From a checkpoint of a small transformer trained on Wikipedia.
Size: 8 heads of 64 (4 for keys and values), vocabulary 16384.
Training: a variant of SOAP for these matrices, 868M tokens, 6626 steps.
Each number is 128 + 24 x the weight over its row's rms, rounded and kept within 0 to 255. Layers, rows and columns count from 0. Numbers have three digits each. The size before them is the row's rms in percent of the matrix's.

# down: layer 2 MLP down (transposed), 704x512, rms 0.154, rows 605-639, columns 0-127
# gate: layer 2 MLP gate, 704x512, rms 0.161, rows 606-640, columns 0-127
# up: layer 2 MLP up, 704x512, rms 0.167, rows 606-640, columns 0-127
down605 093:150152173145124126124119138134131128151088097137148139151133108139153121143132137098101135145142145109088144129144106093108116138120092127102135124120114151104098089163129120147132121092113111141152098158084120106124111118104117148143149120140166173129123140142127152125123172120170064101139105162096121170135116111169104087145136122121146105140101137166100122131150171138120128164146
gate606 112:135145124095094112159126100115097156096137148129099135098130123134060133152137114130128118131093139119147111136105150147132110085132127188181120121137155114119127139140151107176126142155145120162132107171131123115117125148106143137167082140133152127141092139081159135127150112171083082165129143145136101093116187150126152097149116103135105140127156115137095188106124118118145085141174
up606 108:123103163119120107146109114115132154131129111144115138109116118151106127181145139126129103131143151103081111115156111120133119121148132163140123110058099166110158105114110131142133146150126084094108124123138125132121092134083119103156127104134075186142120125076114132156156092156091120098167152108155105138133113113126117085119106124113148146111083123134122122140149131131187148149122
down606 099:161167112111148094103109140175133115136115131149093122150106119075100196139154108132143095128114118112075118119137103100125154191101132139061112105150112161161151127137150146101147145130127129121131105101115078127148129168103119124086128091097123142131123139129146139137167126118139109095149098097154154153137098147103113134134144164086126132159118110163097119153162136133123100151123
gate607 102:093185125123170101131136160137094111124179133149142103137144146134125095086169138136126095137120077112121102159091143141158141167113105161135087134109148122117136155112138144161155147108096163122155122110109120134107143121119135154107137122117124107170152172117114149090138147131139122096130152161186141121154143112136146108101154146078161162118076102181136130122131108151123165133175
up607 102:133123103130116151130134085126165164160098121128091135171106099096100126170094125159116117093110172148137089119117138130094132161108118119137150107127063143124132131118162124130149117139099076100113140114133138145160126106094095145138163144132116148130126111118145082174140132128123179128106096048107115128124110114153127156117132119165094111131151092129132123121126147103118113110142
down607 095:116114176108108178126111098157103145136104106162121156103097153131181148135122113127093122099129148154156151122118093105121090133120136157101102113134116159116155121127155111133131135127111148124055103130095121140103152149146137116158112110091099116102140122157112105168149103104091136157154129131082140120133105149122120131145126103152119133146095156131141156101132139110149134128131
gate608 098:125074120075115117123133157086130113142124150160094118159145112148126127149135088140132121158168128138082102153121142115125143124138062143162076107096134121171144089144111152121152129118124126165151201112119142130145066115112140122108129115104134152140195144132137140093149124133114117120124124127136146099138116097142097154136111127133135069151121134172155147141108150090145131093123
up608 097:154107096121128121134134145099097140142127143119124083106162137150111115180154115164091130186162133111123117147144074139127117111153133124111075105091151112156131128128119156144172144132116148173171177158153156096141122136138120130141132136129134094162178127140098117096174173099089100110175106087154140095115120124134138132138145129113168112180129080147132117123104156157147137117132
down608 098:104104162118124128116102123110143114126107127171184118144149103132106133128166118146110146161159144150136180149089173128149120110096133172113116095118118107140140154123121147144148076132098126110116198130113168167125130102158158141125169122129163089080121133098146133119191092113140129121168111085132074112091110121183153159133144147121151099118102085128151135146069100154174133144109
gate609 100:164144122070121121109120113098121151073101101131138121137119104136128098109149079119154138128144090134121134134149152129123142145124130133130107124112143131144102095119079108110117130154149128132148103164144126111090133147123132141138122118137096133138122126123147161154136167119118140136105139120138139112140079168135084132151147166076124154106097107138154119144134124150170106125158
up609 098:125120136131155091117119145082121144176133179139166113110150107105114138120099143128173139137147150106127100120163111117097133125142142099144149100135129091146126121123119140096132148100110162112126117167125112129122131126110163094070145122142132100094135147145167076145086124135126162193124144123118112108153144169163158096101118191150120137086124121093108142120081116166163112145119
down609 095:140099134118143141162126148133131167105146087119155150148170152111121090083141099134177083124140154112112164142157112125099138119069121153147110104151134093178136130169106133080106151069138067090104096110163117130169128116110159112098161143106103123080134136086105123130130094099173128182121173130078086106123156130088132134152158134149130144085095147129155117126119111097104128166142
gate610 099:146138145107134134109129065171121130132120126063086143091151163110134171102124126113147159133138131137125113143100169191129139132093121139180125091112149139138136152163158100133143119135153145132147110165122125111127098124121107082160148183123125155112123118145079139082098106146095144120152146126113156139120121115155150140118114136111108148128127138127111164152087117143112096107154
up610 094:160129092146149165118114131112128122155145168122118135127120093091111146151086132158142110120128115117103115115151138124139119110111156145111107139072107154188117148132124132125078163166106152155131130169086144146143180129130115168117143097144109139115116088112107121070136125165131103194102106195105131144140114125106139131148113163119155131114147117124190136125131147094104159140102
down610 098:115157096125126118105151138119070143138134146119153157112125106093133129140142144123110141132149101141162136139084187140152166126144078142134126150134175132130114130138160102097133152099160129090148117131131127103126144136171132115169118092135153136111133126167146092131109125127119104147131112112097139139087129175142073089135155119141167127097111173085121179107113115134075141094145
gate611 103:128162179112112109165132143106132134121156122127163121118085106101127128142113158130103109140123147124149137134096146103133153115142134144131079111098121146118134090156121152133172149093100144116139141095144094124106086131099142157148115104091126127122130107113115152127146130148105084099140137112132103112109165132112153113119125091151111094107124104097113146118139120077108106126108
up611 103:108097128138140060141140127119173139148122141143134153124117132135104111153116120089134147121122108089091092120133057097100113149125137126139122147126128149146158114147143148123081113143104130123116108158143071118126157125157132114144119115132169157119132127100115144116092076138087149098122097123104145068135088106090107128096127105138127110093147112135111174113182129100121115130151
down611 096:135132129113125135128103171083146148136150109101148131129187150121146179073142181140096117117130102132123109138089148144087122163126101114128146140150126102084143124088101109095141131101104121123129132089155137133145152125082146127116110126097056105146141094157130104161173154121127126115115145152133109152139147128118092114170133189104139104149137143114117115152117121064075123188098
gate612 112:129147122143108130145159146119120091078140153078163162115131181115117119173138128120114150093125078086137105137093083093142098143190170106098119114113167142131157128168141106078138120111142138160127140112140105145156140202107141097101117146161118127130171099152121172093143114137115101169115163114141138131173132122112114129137101133145126137105155096096126158100105103111114144099093
up612 111:121144111133127161078105140147107112145096084152106082146171125135147157112135089172119134161157171115135152135105160154144135136063140132091114162085142139135102138121106152158161129142106103137116118146140123136151105126134151162136102157093108093119112155092124173131108139066168139077141118078140110109131114088126098119137144131118129127155082128128139079118093103100088140087110
down612 101:127169139147100101100128161114135147153137111150115131111111121147117141101136109090115136127162184119141113160142116102130116131104152101117126128123095129119110097111141133124130156110117125095110123101144109143129077069133105169170152106120124104141078177091119124116142159161117149097162129111141117159119135146141151157126130109083134120147136092158096117158116150165140158121127
gate613 101:075101126102108120117130126129100146132098108108126133151147168139109129139132114098106148130109115138101137143138155167095136127101134157114130115115106153129158086087086103124166099143115183126160144100152099112166075136150104123096120139109138185168158122138107109130097082144158153119102151103094096116136129153123133162113142161114142141151146142095133130115156134150143132143171
up613 099:083139101104108154170153136130149113147166156119133135078096119127141101101115097177158163133080133174105143156110124129157123098110137108150170137144095095169096171111134119104105164118142159124160150119137105120136109105150129153110116120135091138111165108095139107102133086138103093146150143131120119160122097112157081114138113138130110133128105162100102115131120128157131141135119
down613 104:088094163120151129130132130116141107101132113099096145078090106145137130119134125140137113113113153126101161102113155123171128147118095118113179137150085115143102133144132127111122100099156171148162149134110151109173116166123138193160150129156196151133121126133141149122144188131133079116216092165131104127142105096143145130133119140116115167133132145152079135134115141135098107131090
gate614 103:140150090167129160125109128127137127124160138108154125151091145143150142141147128093102125101128115083080132140130114162141065130179131139113107190141120161110120094125109131125129143140128127129145146146158093155128129133110119139100108173107142096074127139127116151116167153133122118111123079113128123124117142121145133141121152100100120125116132094081150128141138159125115117153118
up614 100:103144112119119121126149135143101161130100114110121140126116132104103072099150106094081145137137096110111149158151139148185106107118089093083107121130120116146108130170115145114133159121153150077111095147139132094085106187128128164144154125071146089100151119158140110112095121110127101156137117150126142127108177114139135150137144178128121150137122133130138100131132163148130109132117
down614 095:142132145146149124111136099158129114106150111119133171129185136147153149121105131141158149130114142134145071104107121115145102112121104134145111151155124127180098161165163116081105159120126086121131111131133179115118106148126114104101099135128108165125117111138154106123120107090122144122115107141129114117140117093143137092119132068161132099126140130104148096111152124129161078159126
gate615 098:103143146087129115136183115073151127100146155141123141105143176114124108135095176118126121148093121123119102148097106135111130163131100119115119128144125132166121104138154120108152134112134112136125176109128176111180131094119162122155154083134123170161142152171116105114164153145103113121140143145109108147125086140139123132139098127142156113101102083131100123125134097100148151133148
up615 100:137084115136151162137171131087139155125111132118124111131101154086143159123133083129121116137132054128108167107082151135125072105165132140096135100118133130137123118125143127102166131091122100105169094128123130124127093189122184142140129142126141087155122064092128070139071155125110121135149164133120121112138124138157109074116122133167158114111112081122152096079131135130132133110125
down615 108:141169137119148143147104165145131130151105099144128068093150106142114133153120109093108134136097118147097106137125146135131097131131091139131110145182199105133140130108135163135107129128120123107125113127121129069090140122138146120100124109136095095107149113108190106102156107091106093135109125119106162162126153100080116152117061133086113103144118116125124087116122132117147126109167
gate616 092:150161130147139140138149150128072134154155121128147134140103069113145119123148131163165060132140123120143151089147119108138126133112135104153119112144149108112118093115130128104123140142136082106106129107132124144112102094131127140124113126139157079138112133139109169111112165096156154182147120108139149152132125110097130113095140153072136147153126176099099120165100153140120111146096
up616 095:140089110152130107109149146137113109114152094181149124162124166128082138135151144125150136114142142107147131139104102134135124157142130187115135149131154201137094155129103087141137132115191083128109174084145127116112129130139118120160117154126129161156141154131116140128140118136081075172095116132144117123103099168095115134111101145131138082122130137097113102127152149097086101100134
down616 100:126131108110144127075107117118123107157147121106166124129111137131092164144109162128137094136119126120141149177131162118116124139144104139102116155113100096135134110106136119114141145121116141112093122166103119127170135142137111143076141132145128095126154139131137122108147173131151147105123100185144113114112128086108071146103129137106129159091163166144147155108129132142097114143070
gate617 099:148109099107118116128139134128143130131143096125111160127094168142149133126114122159148105094115153160062087136121175111099126127142127162140136121109138124166152118149189133134139160097150155150093132123121095135095146128129129122094120113142141113120132178138133152093159123125141134113146132118159105136156117193118147150173186118121123118092081094134185099135120159140129159100119
up617 100:162123153153128147128145097137110162128128097125154107144133128168132079151144102113140161084089130162124160168125100173154149136112158118118157139157153166130165171186161101101157135134134104097115188161088117132133120144135101163099136134204114117131133131103172117135102111107146140161119147094143111105166112081114134110089163124138118163133089177128143128111137140110122114119134
down617 097:140130105115153144165092186146133128131126089138131120139141156161152109127149146135141140121117163126117137140139092100112146117119154133127113091092064186170127108116186141150144117170161139125089121122155110126138117137112153152133112133134135128105121127112153145113147120096095120130171161155151100168114139171136142170162139118153097093076145115151130140112123137133155138079135
gate618 097:127126142129129160133143088113106134122122154100104117119145126115084135134168130138141094090113087124148159147087122146149167118129109158107097095147106095140090162155135138121086091105134083113123109143126126150137136097135136157128114133098183134094128121177155084140098098122119124135104120124127141129119152106123121124160148088138154140142143185094104158128105096109120132148109
up618 096:126162164091148101139083137143117139149148132132115098162132073140133148155125148135135153133119152134162109111111147093144106131138120105130150129153146139149147115082142122153139149120112108169103135099106130133162168100112097092129084149130131112112139168103137141168114134093143154119114105178155131087164101123121133082127128187165143127123126111136139144096082151091178136128161
down618 101:097095177115115131108110132160146146134142167122153124159145144126079145150143127160109119149187094099110157096104134137080116162136129104083141129156108077131105155101143145114151147146129085114138147137086135126138124103128133143147112144113096098108092137115111150120100140157118119132160162179117159133139094120104152100094123110123160152137096137115082122099109145110162105135118
gate619 102:154155154104096080108184130155110139111108113103118090105121165133097113137142115145108118108113123128176102114106108107111125099108113149164164123120140146127161095128157108132114090131096142152122146129109134173111145123125077132135139138141129122156119079145117094109102102152138146124119155133122116105128132103126127114112101135125121166167145122150081111114120090087120158105102
up619 097:133154093127085134105156112114112140093100139153143129166122142128114103136136148126109161082138138128105174096104119168149146121089132131107123161128107127151150119095154110109136085137130134182097119120120143164151077124136105131135146151137124145100118115123141114129205141135133150094131132127099116144132139103132136198141143136102167136139110139126149097127119098146126150133116
down619 095:100141139117137105122101120159086138141142139178094144132136146108101180132118143111136143117172148093145144130087152138084144123153125117096133108145141125127106086137152143130131096140136138126085095097092167141161143128110116162117133096114122123127136113126153123148095132169129130183093144109131126115114110092118125118095185142136152161133092120114129142124134130089116153168124
gate620 096:090111118142079102085144120134136158076127134105118135131074091154108107082105112175093126106120126113103149109113069082076142107140149103111139129116133175150151114128160138127134138138136161127101122125108121135174114150109131154102128132121129106108154124161099121134132117107078135163121138136150108156121117161111130101098123097155136141114120105131130142103136151143112129125095
up620 102:131126156144122154082132139113141117097147146132138167069097144123118109128165135147067145149114124092128137148135072105137112113130140098139122129089096136107112110145141146139159147147135119124159086114102130127127129114133131110099117138100136128096147150108126111137128147122099131125136096156141166110120088107124064124093101114103133099141161099146111162112114088180156110186152
down620 095:145096126138104134122162161140146130129099117140116162103142138125121065083130100128123104133104112121140122109126072097116136176101134105169122142145146121129108119085133157151096098109132108133106109129103150113105153145150147153152126133108117127168102119128125156152151130105133162134104134138129148126165080152179126154124119110144149108120116130084077136144148174116125142134156
gate621 101:146153123102094125142138144139160128109091146097158092157105142117138096127122128140142113096074096135135128175118139085140183105151143140157109107104157123198138110115142164075121118071144104135106144157130111098082122123164140136131128129127089099135132110166129110124155084163178145122130121125135111138149119121137141151040162157153171157170117109165124124170145133114077113128100
up621 101:130131135121118157098132126140120122116145129101147139152167131143115146143119092131134096128153137112131109156149112134085123102152108137076137161132143163106169148085151088143093126161125134100123117144134085130113141108092162142153141161162092121116149148097132177104106126104118190096132106127091132148142137127089162147147112166138135144167127131135172154167131136111147148109114
down621 099:130149106139134114159093116109146140126123129142121127111140135119103093140129094135181163172085117126106125136115107139120117143082098161134103143130076159101125136158134146139118160121119112191111117130089130125120081155103129147104135114138171169144151136115140082130141149126163142168130110111146111093149138094152146108114105131144133101109133138128121105115124154147143139170106
gate622 110:111117155142096142164165125150157096116159063128119122121126144112126136129169159126095124138124128143110090122132141103115139122089114169095090153108136142134106106148150138116090083130144145086175118141147116105131147149123158126139068153129074144090175115111141085109108152124124140132170101179152160109134094108093125111107131136148133084109145187155121122140106146114162174101166
up622 104:142132116098126165139147168122110152131098118128140164102144122108135101157177070108142114095087110096141104109103134184102121124108115104137142108159144162137141142169107117159122148124125090134117108112148125126120139108144157155095121164094162146085099098185130128082111128122127169131141110146113082129136154127067154109133111103106154111143119123167134124156132074132136119112104
down622 103:152093120131146118147135150130107105135105148168120084129142105154137097139128105137137085151084123098146099115143134100150155141131145113154123111127131080156134106121138072144162146152171162179127127135089115139111153130152129128110116122126122152140120144101135121164149120151097125140146084166122138147120146171165134115144163169107127089116144112132182138128105116116138101092132
gate623 099:169142086135098107121177090145119140123100131120115118156076110147138163138157143122072137131132119131129115175089142103087148114140161149161112106149125129131148136066135121104183098131142118156155158125161161135134158136151109089135147153114135145160163085093105169113143145137151123065127111131091121128102091128128130115162119146113141151117105139123148110135093155127107142106099
up623 100:106121097090116162135185126138127122144143090111096119155131120134138168129130125091095146095066154122144132102156187132120129137145125149123110083133137141095112192142149131109115118136126093150118131124102155121095087082131118087122117115129079163132128113145092176113136130083162127164113138086097108154136194119113163093152161117094164134138135124156125131129136163145101159112149
down623 104:121145086092119125132137101118141134138138138110109165103163128121126167113157136133104116213107144093072132163182156150156146169124084127153111145140098122132131103104143105151163107110139134131125124137125138132145159131154106166163139112127161167113118085145099150143124151102118127115090103135142131152144151111098146127105134113147099126173123127117123115104145152112147102125103
gate624 098:134127149166102150102104107158160085179109124111135079112118134082141102127125130144119116151135162145141115130110119139116110187153107126085082157090143151137099112124149099106138100128106117131126187171152144138103137120133121168097145116133102125148099150107134120119110135118101145118084151116144157124121155179127066128090103117108181147113135136144075140147137144152086087169116
up624 101:085166128112127111139112160139111120100136126113122167128082136133125116077152135149114118165134162110131159140142112116136186143147119137121106161138153148141124144164114108152164105134115106149139144125143110107141123125107123146150109129129125134115123151146129133102111119129135125112188154166112134092127160145102106135154131152146110097093126110137105108133100139158095126086136
down624 094:117167131116127103115109112134127135114129113144110107116126179166152143106157139100174117156141108142139113145101173127107111123159113115120188109118151097117114090133112137137097174120161115125185098135086110099111108142122115108165089103096111142142152078134127133136125113140091138131142142130116115139153122066160123169150111083126133105108119067097125147134092115122128120090114
gate625 101:149103104143097115146101141150124073100160141113145128142150146152092130109112122145133146119149141153121092148108110134121104157141123161139151121119155132122146146128125170078158139149111173134066123095125116161147130163123152137113091126123121137109105172141128123116130156109136144163133173144108152129133126122145158126126088117145146112148133154134140144164169091126111145116118
up625 101:121129142112149117128150113175133132140139117092136146157130117109096122133093102099122114125165065147133133186130126076142143158130140139113110128144101102117177082121140135129134122089146109120144075121101112139154108111104102083111117063169121110098140139106121141137140165092124130120125155096127115117162085108145141114167118127120120149143110116171134105160113140114098107172159
down625 098:119149133133148092132123156099114152126107120108139114135161147135112145137161133130116135146138142132130111166077115097125159126079113146115113115133166138151106140158135127113126116072153080092127086125137148093144134111085090134118130105103115102116120172143120103162145128101131106134106144113124115145140112117120161104155146120105134130128150134158125172167131123137154130124144
gate626 094:140131087082154130126163133106098127141147147090115124108134142092109124120139121143083169125133172139140147143151095160128116082152110138142101113183126079145098116063154157134143152115128140113145134154143087134149138121104166139102105121104154121117118138104140141081078124129158127129144100150106140093096142058152112116146103090121148161108135136106116149140152171110109129142116
up626 095:109143112121118133105122136078116129145140137118109098119100091140099125088138132133120148107110109143078080124119127130074113092114109120120119096127133118146108158118144152130144120150165137147119107113151126082096107113146108098107132140153140134093086122109101149118165161161126132123136146124126133072121158144129114101136178109107114106137119102104075148170128135149121112141116
down626 099:115123135130134143136118120122119126100134122147135121138112162150140126180133156106159106132117161114154131089119124118168123171135104099167133192156090135135123120123123157140095161108127133143137137110098133106155117123132110121110135124165112131142155099157131146090127115180161122103119118132154090164121098152120074126121145132142153097179107154151097082106109136098112115111171
gate627 100:084131131132141137082146143121179128099150120117126117125180108134136143179143138091188107109114109105136112136140070163110108162124175092125111099095134120063142127126097114145167175123108143152099134143127136113141116082139144148102158151190130125156101112111118154128090161114130095132173119114114132118109148127156111139192111116121127157138138102116113165145093094104088101107119
up627 099:114132127122123112126136126115161118126167154140122136173133122142102120127156131076144180115099123111120133158092082146172131158158158124145069127139154113168085127147109122126129185106112152121106132130151141150113068171085093136120120150127122088138116121125158127144104144069143081132122120124127153141116113124126138125122131101084142114092102115103131102120118112120107114048111
down627 106:143120144148139090136112134183110151153137123096135126123126137042108173106120112106105146199145142101139146151146042151114139153102149104104128171151131096157101131120172145172128179100144097097083095163109147152115138145118109144139091167124144150143108128117122113120165143127142161097118108111120119107144159128106127136129141112144138119110108118109109122090113127155137110152110
gate628 094:175135140130135114148122158133148126105174131114102196119162143147118123120189142138041159149166139155139119130116135082129113149115109107122099150136148156123102149108117134168149152113113104132122170118121125167124122116148136075142179105148118112103126114102120180158132116136150136138131158161085165109142146081151161148110122100116178084105159148147160124089133159144146116161097
up628 099:115103114142121132143131121140096098140183130166088102111140118136141096105131132134130114114153066159121146084141143112116163208111154147081107119118148102121108144105141096139109158096135157129102121167099128127146098142113117129094115097131142152114077129150153107159125172123124137111114118124125120099067123140138122136106142107180110138087153150144128134129154122096146141114106
down628 096:160133160141126141131146110101155155128177093160124116119144119089079135131141130124111096110160109121156113148158132134108130148111062147104105112150151156169136104117118120120109159096143123132088146111140176120095132124135119162148118128117101135199130109126137110134108132123143133119159162122151109122115141117118102129117101131162146189121114172108146137111119180119108134113113
gate629 102:112119089108087181172098109137140128095126117155136134135129124118109158156145142112126115104144103146170100091135139131099123148121126139111121137171128148101103095129094121149120122156098109156127120127135143108138115109136144128118132142095146166125147131135146160135136108085123131174167123122121117140147091127145120104149181177142125085136123167087149141097165155131141128170107
up629 100:110095125169116098155152168139152194140160139130158126118115141145130147128140160096112113138114133126113127124112157138113123159106129144136153129098134092095113110144133087141123158105128140132099139119137135080090131123146157137109121145141129157115117107186108168117170093156141139135119118121106115144139148132125099091117111127067160110173101115134127135127142159175136109093121
down629 097:155119135128124114126160103108116150085118118120136139130133156109102091114114135137085168102135145134129127114158073123149110153122121125116084161119152118158108093152157149127120095108152101175107132126127167073138149144155148150121110125187081119114072125108093130147112123130133122096111133144090117124142184056135069112149124109135115121106118157123115127104139162100145107163141
gate630 103:139079152156140164078122100151150140132139140127151112128156135103115098082134148137073156138138142139150115149127153092148109135137106139149106126157114093124094125120144100139131155138110118170088160117146110125118109120141141121136135150161113171126105136105150110094137110200157113147111159132170129146120123129144101157194140128126092136091114063141124123126125159120152139113204
up630 110:141110144129084138122107135105114111133089139071125123157079117114093137111145132130116193135115113156151143135122096121168167121123104172139119115153117102130139091150165118119116147138131142133135155125125123140127114103128096107137127139134173129138143134164103131117094110124117125118129138116167122084117151130118156095130121112097151108137145112155149147104135093136132151094130
down630 095:136151116153142129082108159111121114131117189143113090109105157084106121122122114076120150163137148144112127131137196099159148129097116113125157120136124126142138143129111111113133151113160144185108150121108176139153111111110157150084118126106162132114097180150121129136136148124164148143162107141128143162093106092133149151141094108131144126102155095159132097167159108098133139127144
gate631 104:133132133130128098168142170193131132116125134125162109097154107129127104116127116102132101084152129165087119150139115167149140127170157124132129130104137206121129179148125131097145166148149114125112114065130121127151119123116095150118138142132136130088099160126149129138137115124081106146152148109133137149096103132113106129124139144134107128147126181144099131162104093117138104136132
up631 096:157177128129159126121158111154105126123161083161120134095138127158111119110144110122118132142149206101123178156141098115137144171077160115101098144146164163089107146127136097140158112106104145112126114109138123136082127086151125142115107093144113132136120157139126121127141117137078100106159146118146180160121107109112121152081115140106084094131150127140120142142165157134132145114141
down631 101:134146072099147134134127090117138099136109121190156166096131105149167101171084139139122133104112122130084089094145132124143094150154130138141144156154134162120151128133106108133127119137151119144137158109069067099170121129112097127119142169097104160142050151088104104106131096124095106121137121130105132108152128155115123107144151138125084134102130136156091112159102132096125119121181
gate632 099:140134147126144120152108142090105121137154157106110141122126133145145131151119106141124130114110108137158083141108139173144124087113131146131094181147119128139113134140116122192105137103114076133107100119154134124083122116119084120162130177116110083096170133154110151109129095125137145172110153088089094101119098182140148167090091123141151115094117130123089192135066159081104143167129
up632 101:168087130084167112134160087127149162066127112111090091095153101094115124106154114124122110112097134086090182094167154158145154169104117130133100115116162162122149112140114125116074119146131114138153157156106138121122161155126140128069103116144157142121122137122119149110126122135162120112157090175132150110141164147166121117196125120086108124103182121121092109133155118124122133108121
down632 100:181147137109139109115135133111154122115115102180155142115118194144142099120147127137160157129109100141167092126121204162133134077163116096122112127123133131135130121119118162092109133134124151143124134106141137115103131128123130104126135113165163116105116151128126144172107167105140082107122133160097094135153154121158119159148115119125144105115134104134145110136113110110173120124123
gate633 103:129138108131129124129113176113092134140133095074147100096127122102098111145163132103116174158128097142135097078122123148108151152092110168121146099116168104106153119138127152109111075078112171130126141134102147094132131080135166124132174155156114129133115113118175131139179167145160145164141150101166131097090116105131120140110142118125139169111145123151165141124108132167128136173133
up633 101:160146115146140124116144124124103105158127113126125094167121104123140120127147098103096150165145135144148125147106134148093133181113146145120140132171150117123126113120105156126114104076154136133146128146173192153108112184137163115093121139141143172132138126117110111081163182128103172143113111157164118107127142094129137123130142202117135135128099138137096131154141162112137096145117
down633 098:124140134141144137080056135117111147107144159182138127131152145121109155121092132158132095105118093113103124125142133082148114126131162126151127132123155123153095127110108103119099157136144138174122121143137139136111153149129119151098121100136169127167119178118158134147149094127070135112138089137145133121121156139165156111125114130150114114134106100175123146112131107124146141100085
gate634 097:145112126152166109181135125127111136105093090143076141158114116135113102140140118136152144133153118098112119112117118120169123138134138145154094164132104139117140151117097101112089117114119086119093149111116143135090141127149138138141120159185087137118103147139150118127113171080132116119104087168127102113133161145092117127126135141125123151172169177136091091092147143139114108142113
up634 097:103143154114093131135173108112098100088075163111169122135157131148118158110133136109128124148114128169166157161114099125122097123155161112169128125104173152120092133169114130090153151105126181123128115124133083108135135138100158134092143097123136188145078103106156149158105122163129121076145151125174163111103115130150118122119139089151160102146114087168124144137129154131121109124098
down634 093:098129106109123153111123123105152084141152133115129066118123096109135109179104131164106131124153142124131133146094098149097136099126137156125128125175139125117108160119129109097124128148129134144139104128112150164144143110116119138110112166124118103162154111095156119121118150126107127139147160144074124120131120142122177163157088127151155116128136147105127101156147100124095155119146
gate635 089:115101141128151094089138113109127164139153114108127141083133152153124125147147120174168179154113078120155166113135176168138114147129152138168142127136121116108079128163153106153123115103072117110152141105130132117159096136110168161133134176128122137143127128157139096127082147113096164103161105120110115108122145132136209090105144122080110176128118097144089114117166111118124139116111
up635 099:163132114149156174156137096141080149123130178095106138078174128098084137092142108135111160108102115094079095139133169166124105122092117149159149147122111139155118161144084100152146111149137135125140156137146105117150109098142137150168154170097108081114147087136150124144144153144157132099146124105146160097108138111126111138121153127065133137134085168120082125096121131109111098093168
down635 095:128112110138157142081148131128147129115144117141144144096154148142124117103147156108154108141148113162151105090115148145129097124117142116134152161180156178139146088101111126133150146165131151136122126095164157128118076085151117134062114172111099143141178082128147092100111107138074166109146117097155098118110113127115123091136079134107142150145136120109137173146155091148151136112108
gate636 093:124099051166129156152133096118135116127145124139148134141132141176138155153102144101113112115106120093126104111143114153137126115096126189119092145113116142090152121148136203157144144126113156154090121094136121125127091108131161155145154096163131119141145122095109138131155114120127121185135135090073117148109149163140126098152132127146139095149085114127149135123106142158118151132072
up636 093:149130106113074142155125124062112156110120152110151173149154135135094134105148150142154099158146141122116128181090137156076132107120141098137148113154133141168143132109118107141107134120142121131144130172105154115098147144173072096107165125139163137111126130103130132135113135124105126104187115099159107076139144151105139179134169154130108127118132179072126137094110161127137165118145
down636 103:131102118145119179189130145143097152153144111126122140117145151105130103130105160143167094125133101108134124137107117153105159114180190136141127176144126140159091168103122136140148136143088085125121109154124158147111115112104150108151105123149130124133102115102123144183134150124135106096119083125105121135114075145122157119135196119093132156131122080135155135137140174170129139125133
gate637 109:130112117152188115113091118124130130139106116113105146102166093132111118117097132098162155135189115134108098162112149135171115126183119122114143135094125118132142114129109129161125116115096110117156171111161119155122125092081078121120131098119146106149137111129114160129128170174158108127125135135113099085131146119157147155084152115115122163109171087146146113117146141096125124131039
up637 111:141175126083159154171132138139148101097111130141135071181113142151127117171135110154118155157108120122125164113143146140104078161119169131170107081131101124139134135089055084162163120130164163146108142135128140120123175137125096153114127120140163132115165137140138138139136119105113135103136148118125142135170107165133132091132146137142168168157141124129089111136119089150148165125120
down637 103:110130152137113139140131178114107083150106105127150133151104117103113104109126146136149149095102124143121134081139133127135097122134162112119137111158127162118096154141111106141108134125109149143131119088137099157141172118123091133115134154143139116119122171125131172081098105129133115093156111119151136134135136113172136112135064066067098130128147093128122121130109123103141119156101
gate638 098:162141136129107156075116143114104146096107117112159078126108095122144085169149143089136109164127129158106109108154123103132124127124128111115150167118124119185117151138108096133087105108125113155120118162154118130163152148131120143090145111147124146115132162111099147133123099135122105122148178093103155127059133138105102117164100081172119103082130148136140120163120120122138144110111
up638 097:121176115156109164130106140110104112146121140134133172118176155073135125172103133125105123112130112153101112106143134117126110140173123137139144158133118097146147139158113105117150122127076104165121145187145075120147135158153123123141123118081122127156115136156093117146126142179144091099122140082096152133097117103158170136115122101146149083120171119149171096136127128126106170131148
down638 098:129124114100133079142129136096125106153102157135134116104152112123150136136158096115175131143092146154167110163139140059127131105089161133147155116107089117124079070133139118127132141141143127117155104129117111112094108144120120110153108140089096132108144106159164142168170106141148181153173099168112138141140151152155146170113145096145123138134152153190101106162088137097144164099117
gate639 097:123166111049151103146049111137160055116111125114123146127161128119106134167087156166136114120139171119127102139101166121167152151142091131130121098206102165126130106146110118140137142169095072160163124162146126142138140142126141145117114140123204154122125113134124101147073101122094105139113124112133135109149132137158126161113120137112178109127116101109131118153107131120147134086144
up639 100:135158105118122103090151109107165114127134148153119164134152106134125153104165135141146144111119142154103102149167111098124108134126144107125190076095147120167110144112148108111163139113164133157138088114152088163085128163160134091124123128130114153105145153096122105105133155168100132111168140130074095122137117101140135123128111103141094106121105153107103141151084138183134148122100
down639 102:114147127133117166130148158143148103102124166133103121144142143069120165137140121132103150104103155102159103141103171108152113099068127129114112149135097127151137102108085104111150180121111144107149108117153134143131092105093117074108117137150150136112115141131152093113162121135136070134128127131116112153167108101140161128115146176139135103102106148162112109147143126094150155124131
gate640 094:143115127164127126110139156080122153118120138143101154109115120148151137156148144119119109102105122157171096150111144114152138129117139114127137112102107104127160120104112100115206096132116136136120165149142151141141141124115152154141157186157119120150104102158081113106146118165094155119179134122128133144099166153140152173080169169052096104131101123143115116131110092104129103176103
up640 102:130105138097145116124141116120119099114155175133108136089149103135111132121161072105160148103134167143125117138138159160097120101159118136106121102156137127140144123107096110172102093142104159156135114099150132170109172119119157124110196114179111169131132117137114103137123129103124137129130088139150173127142183142128114174130110148143096130168109158168103108120136120105137102133127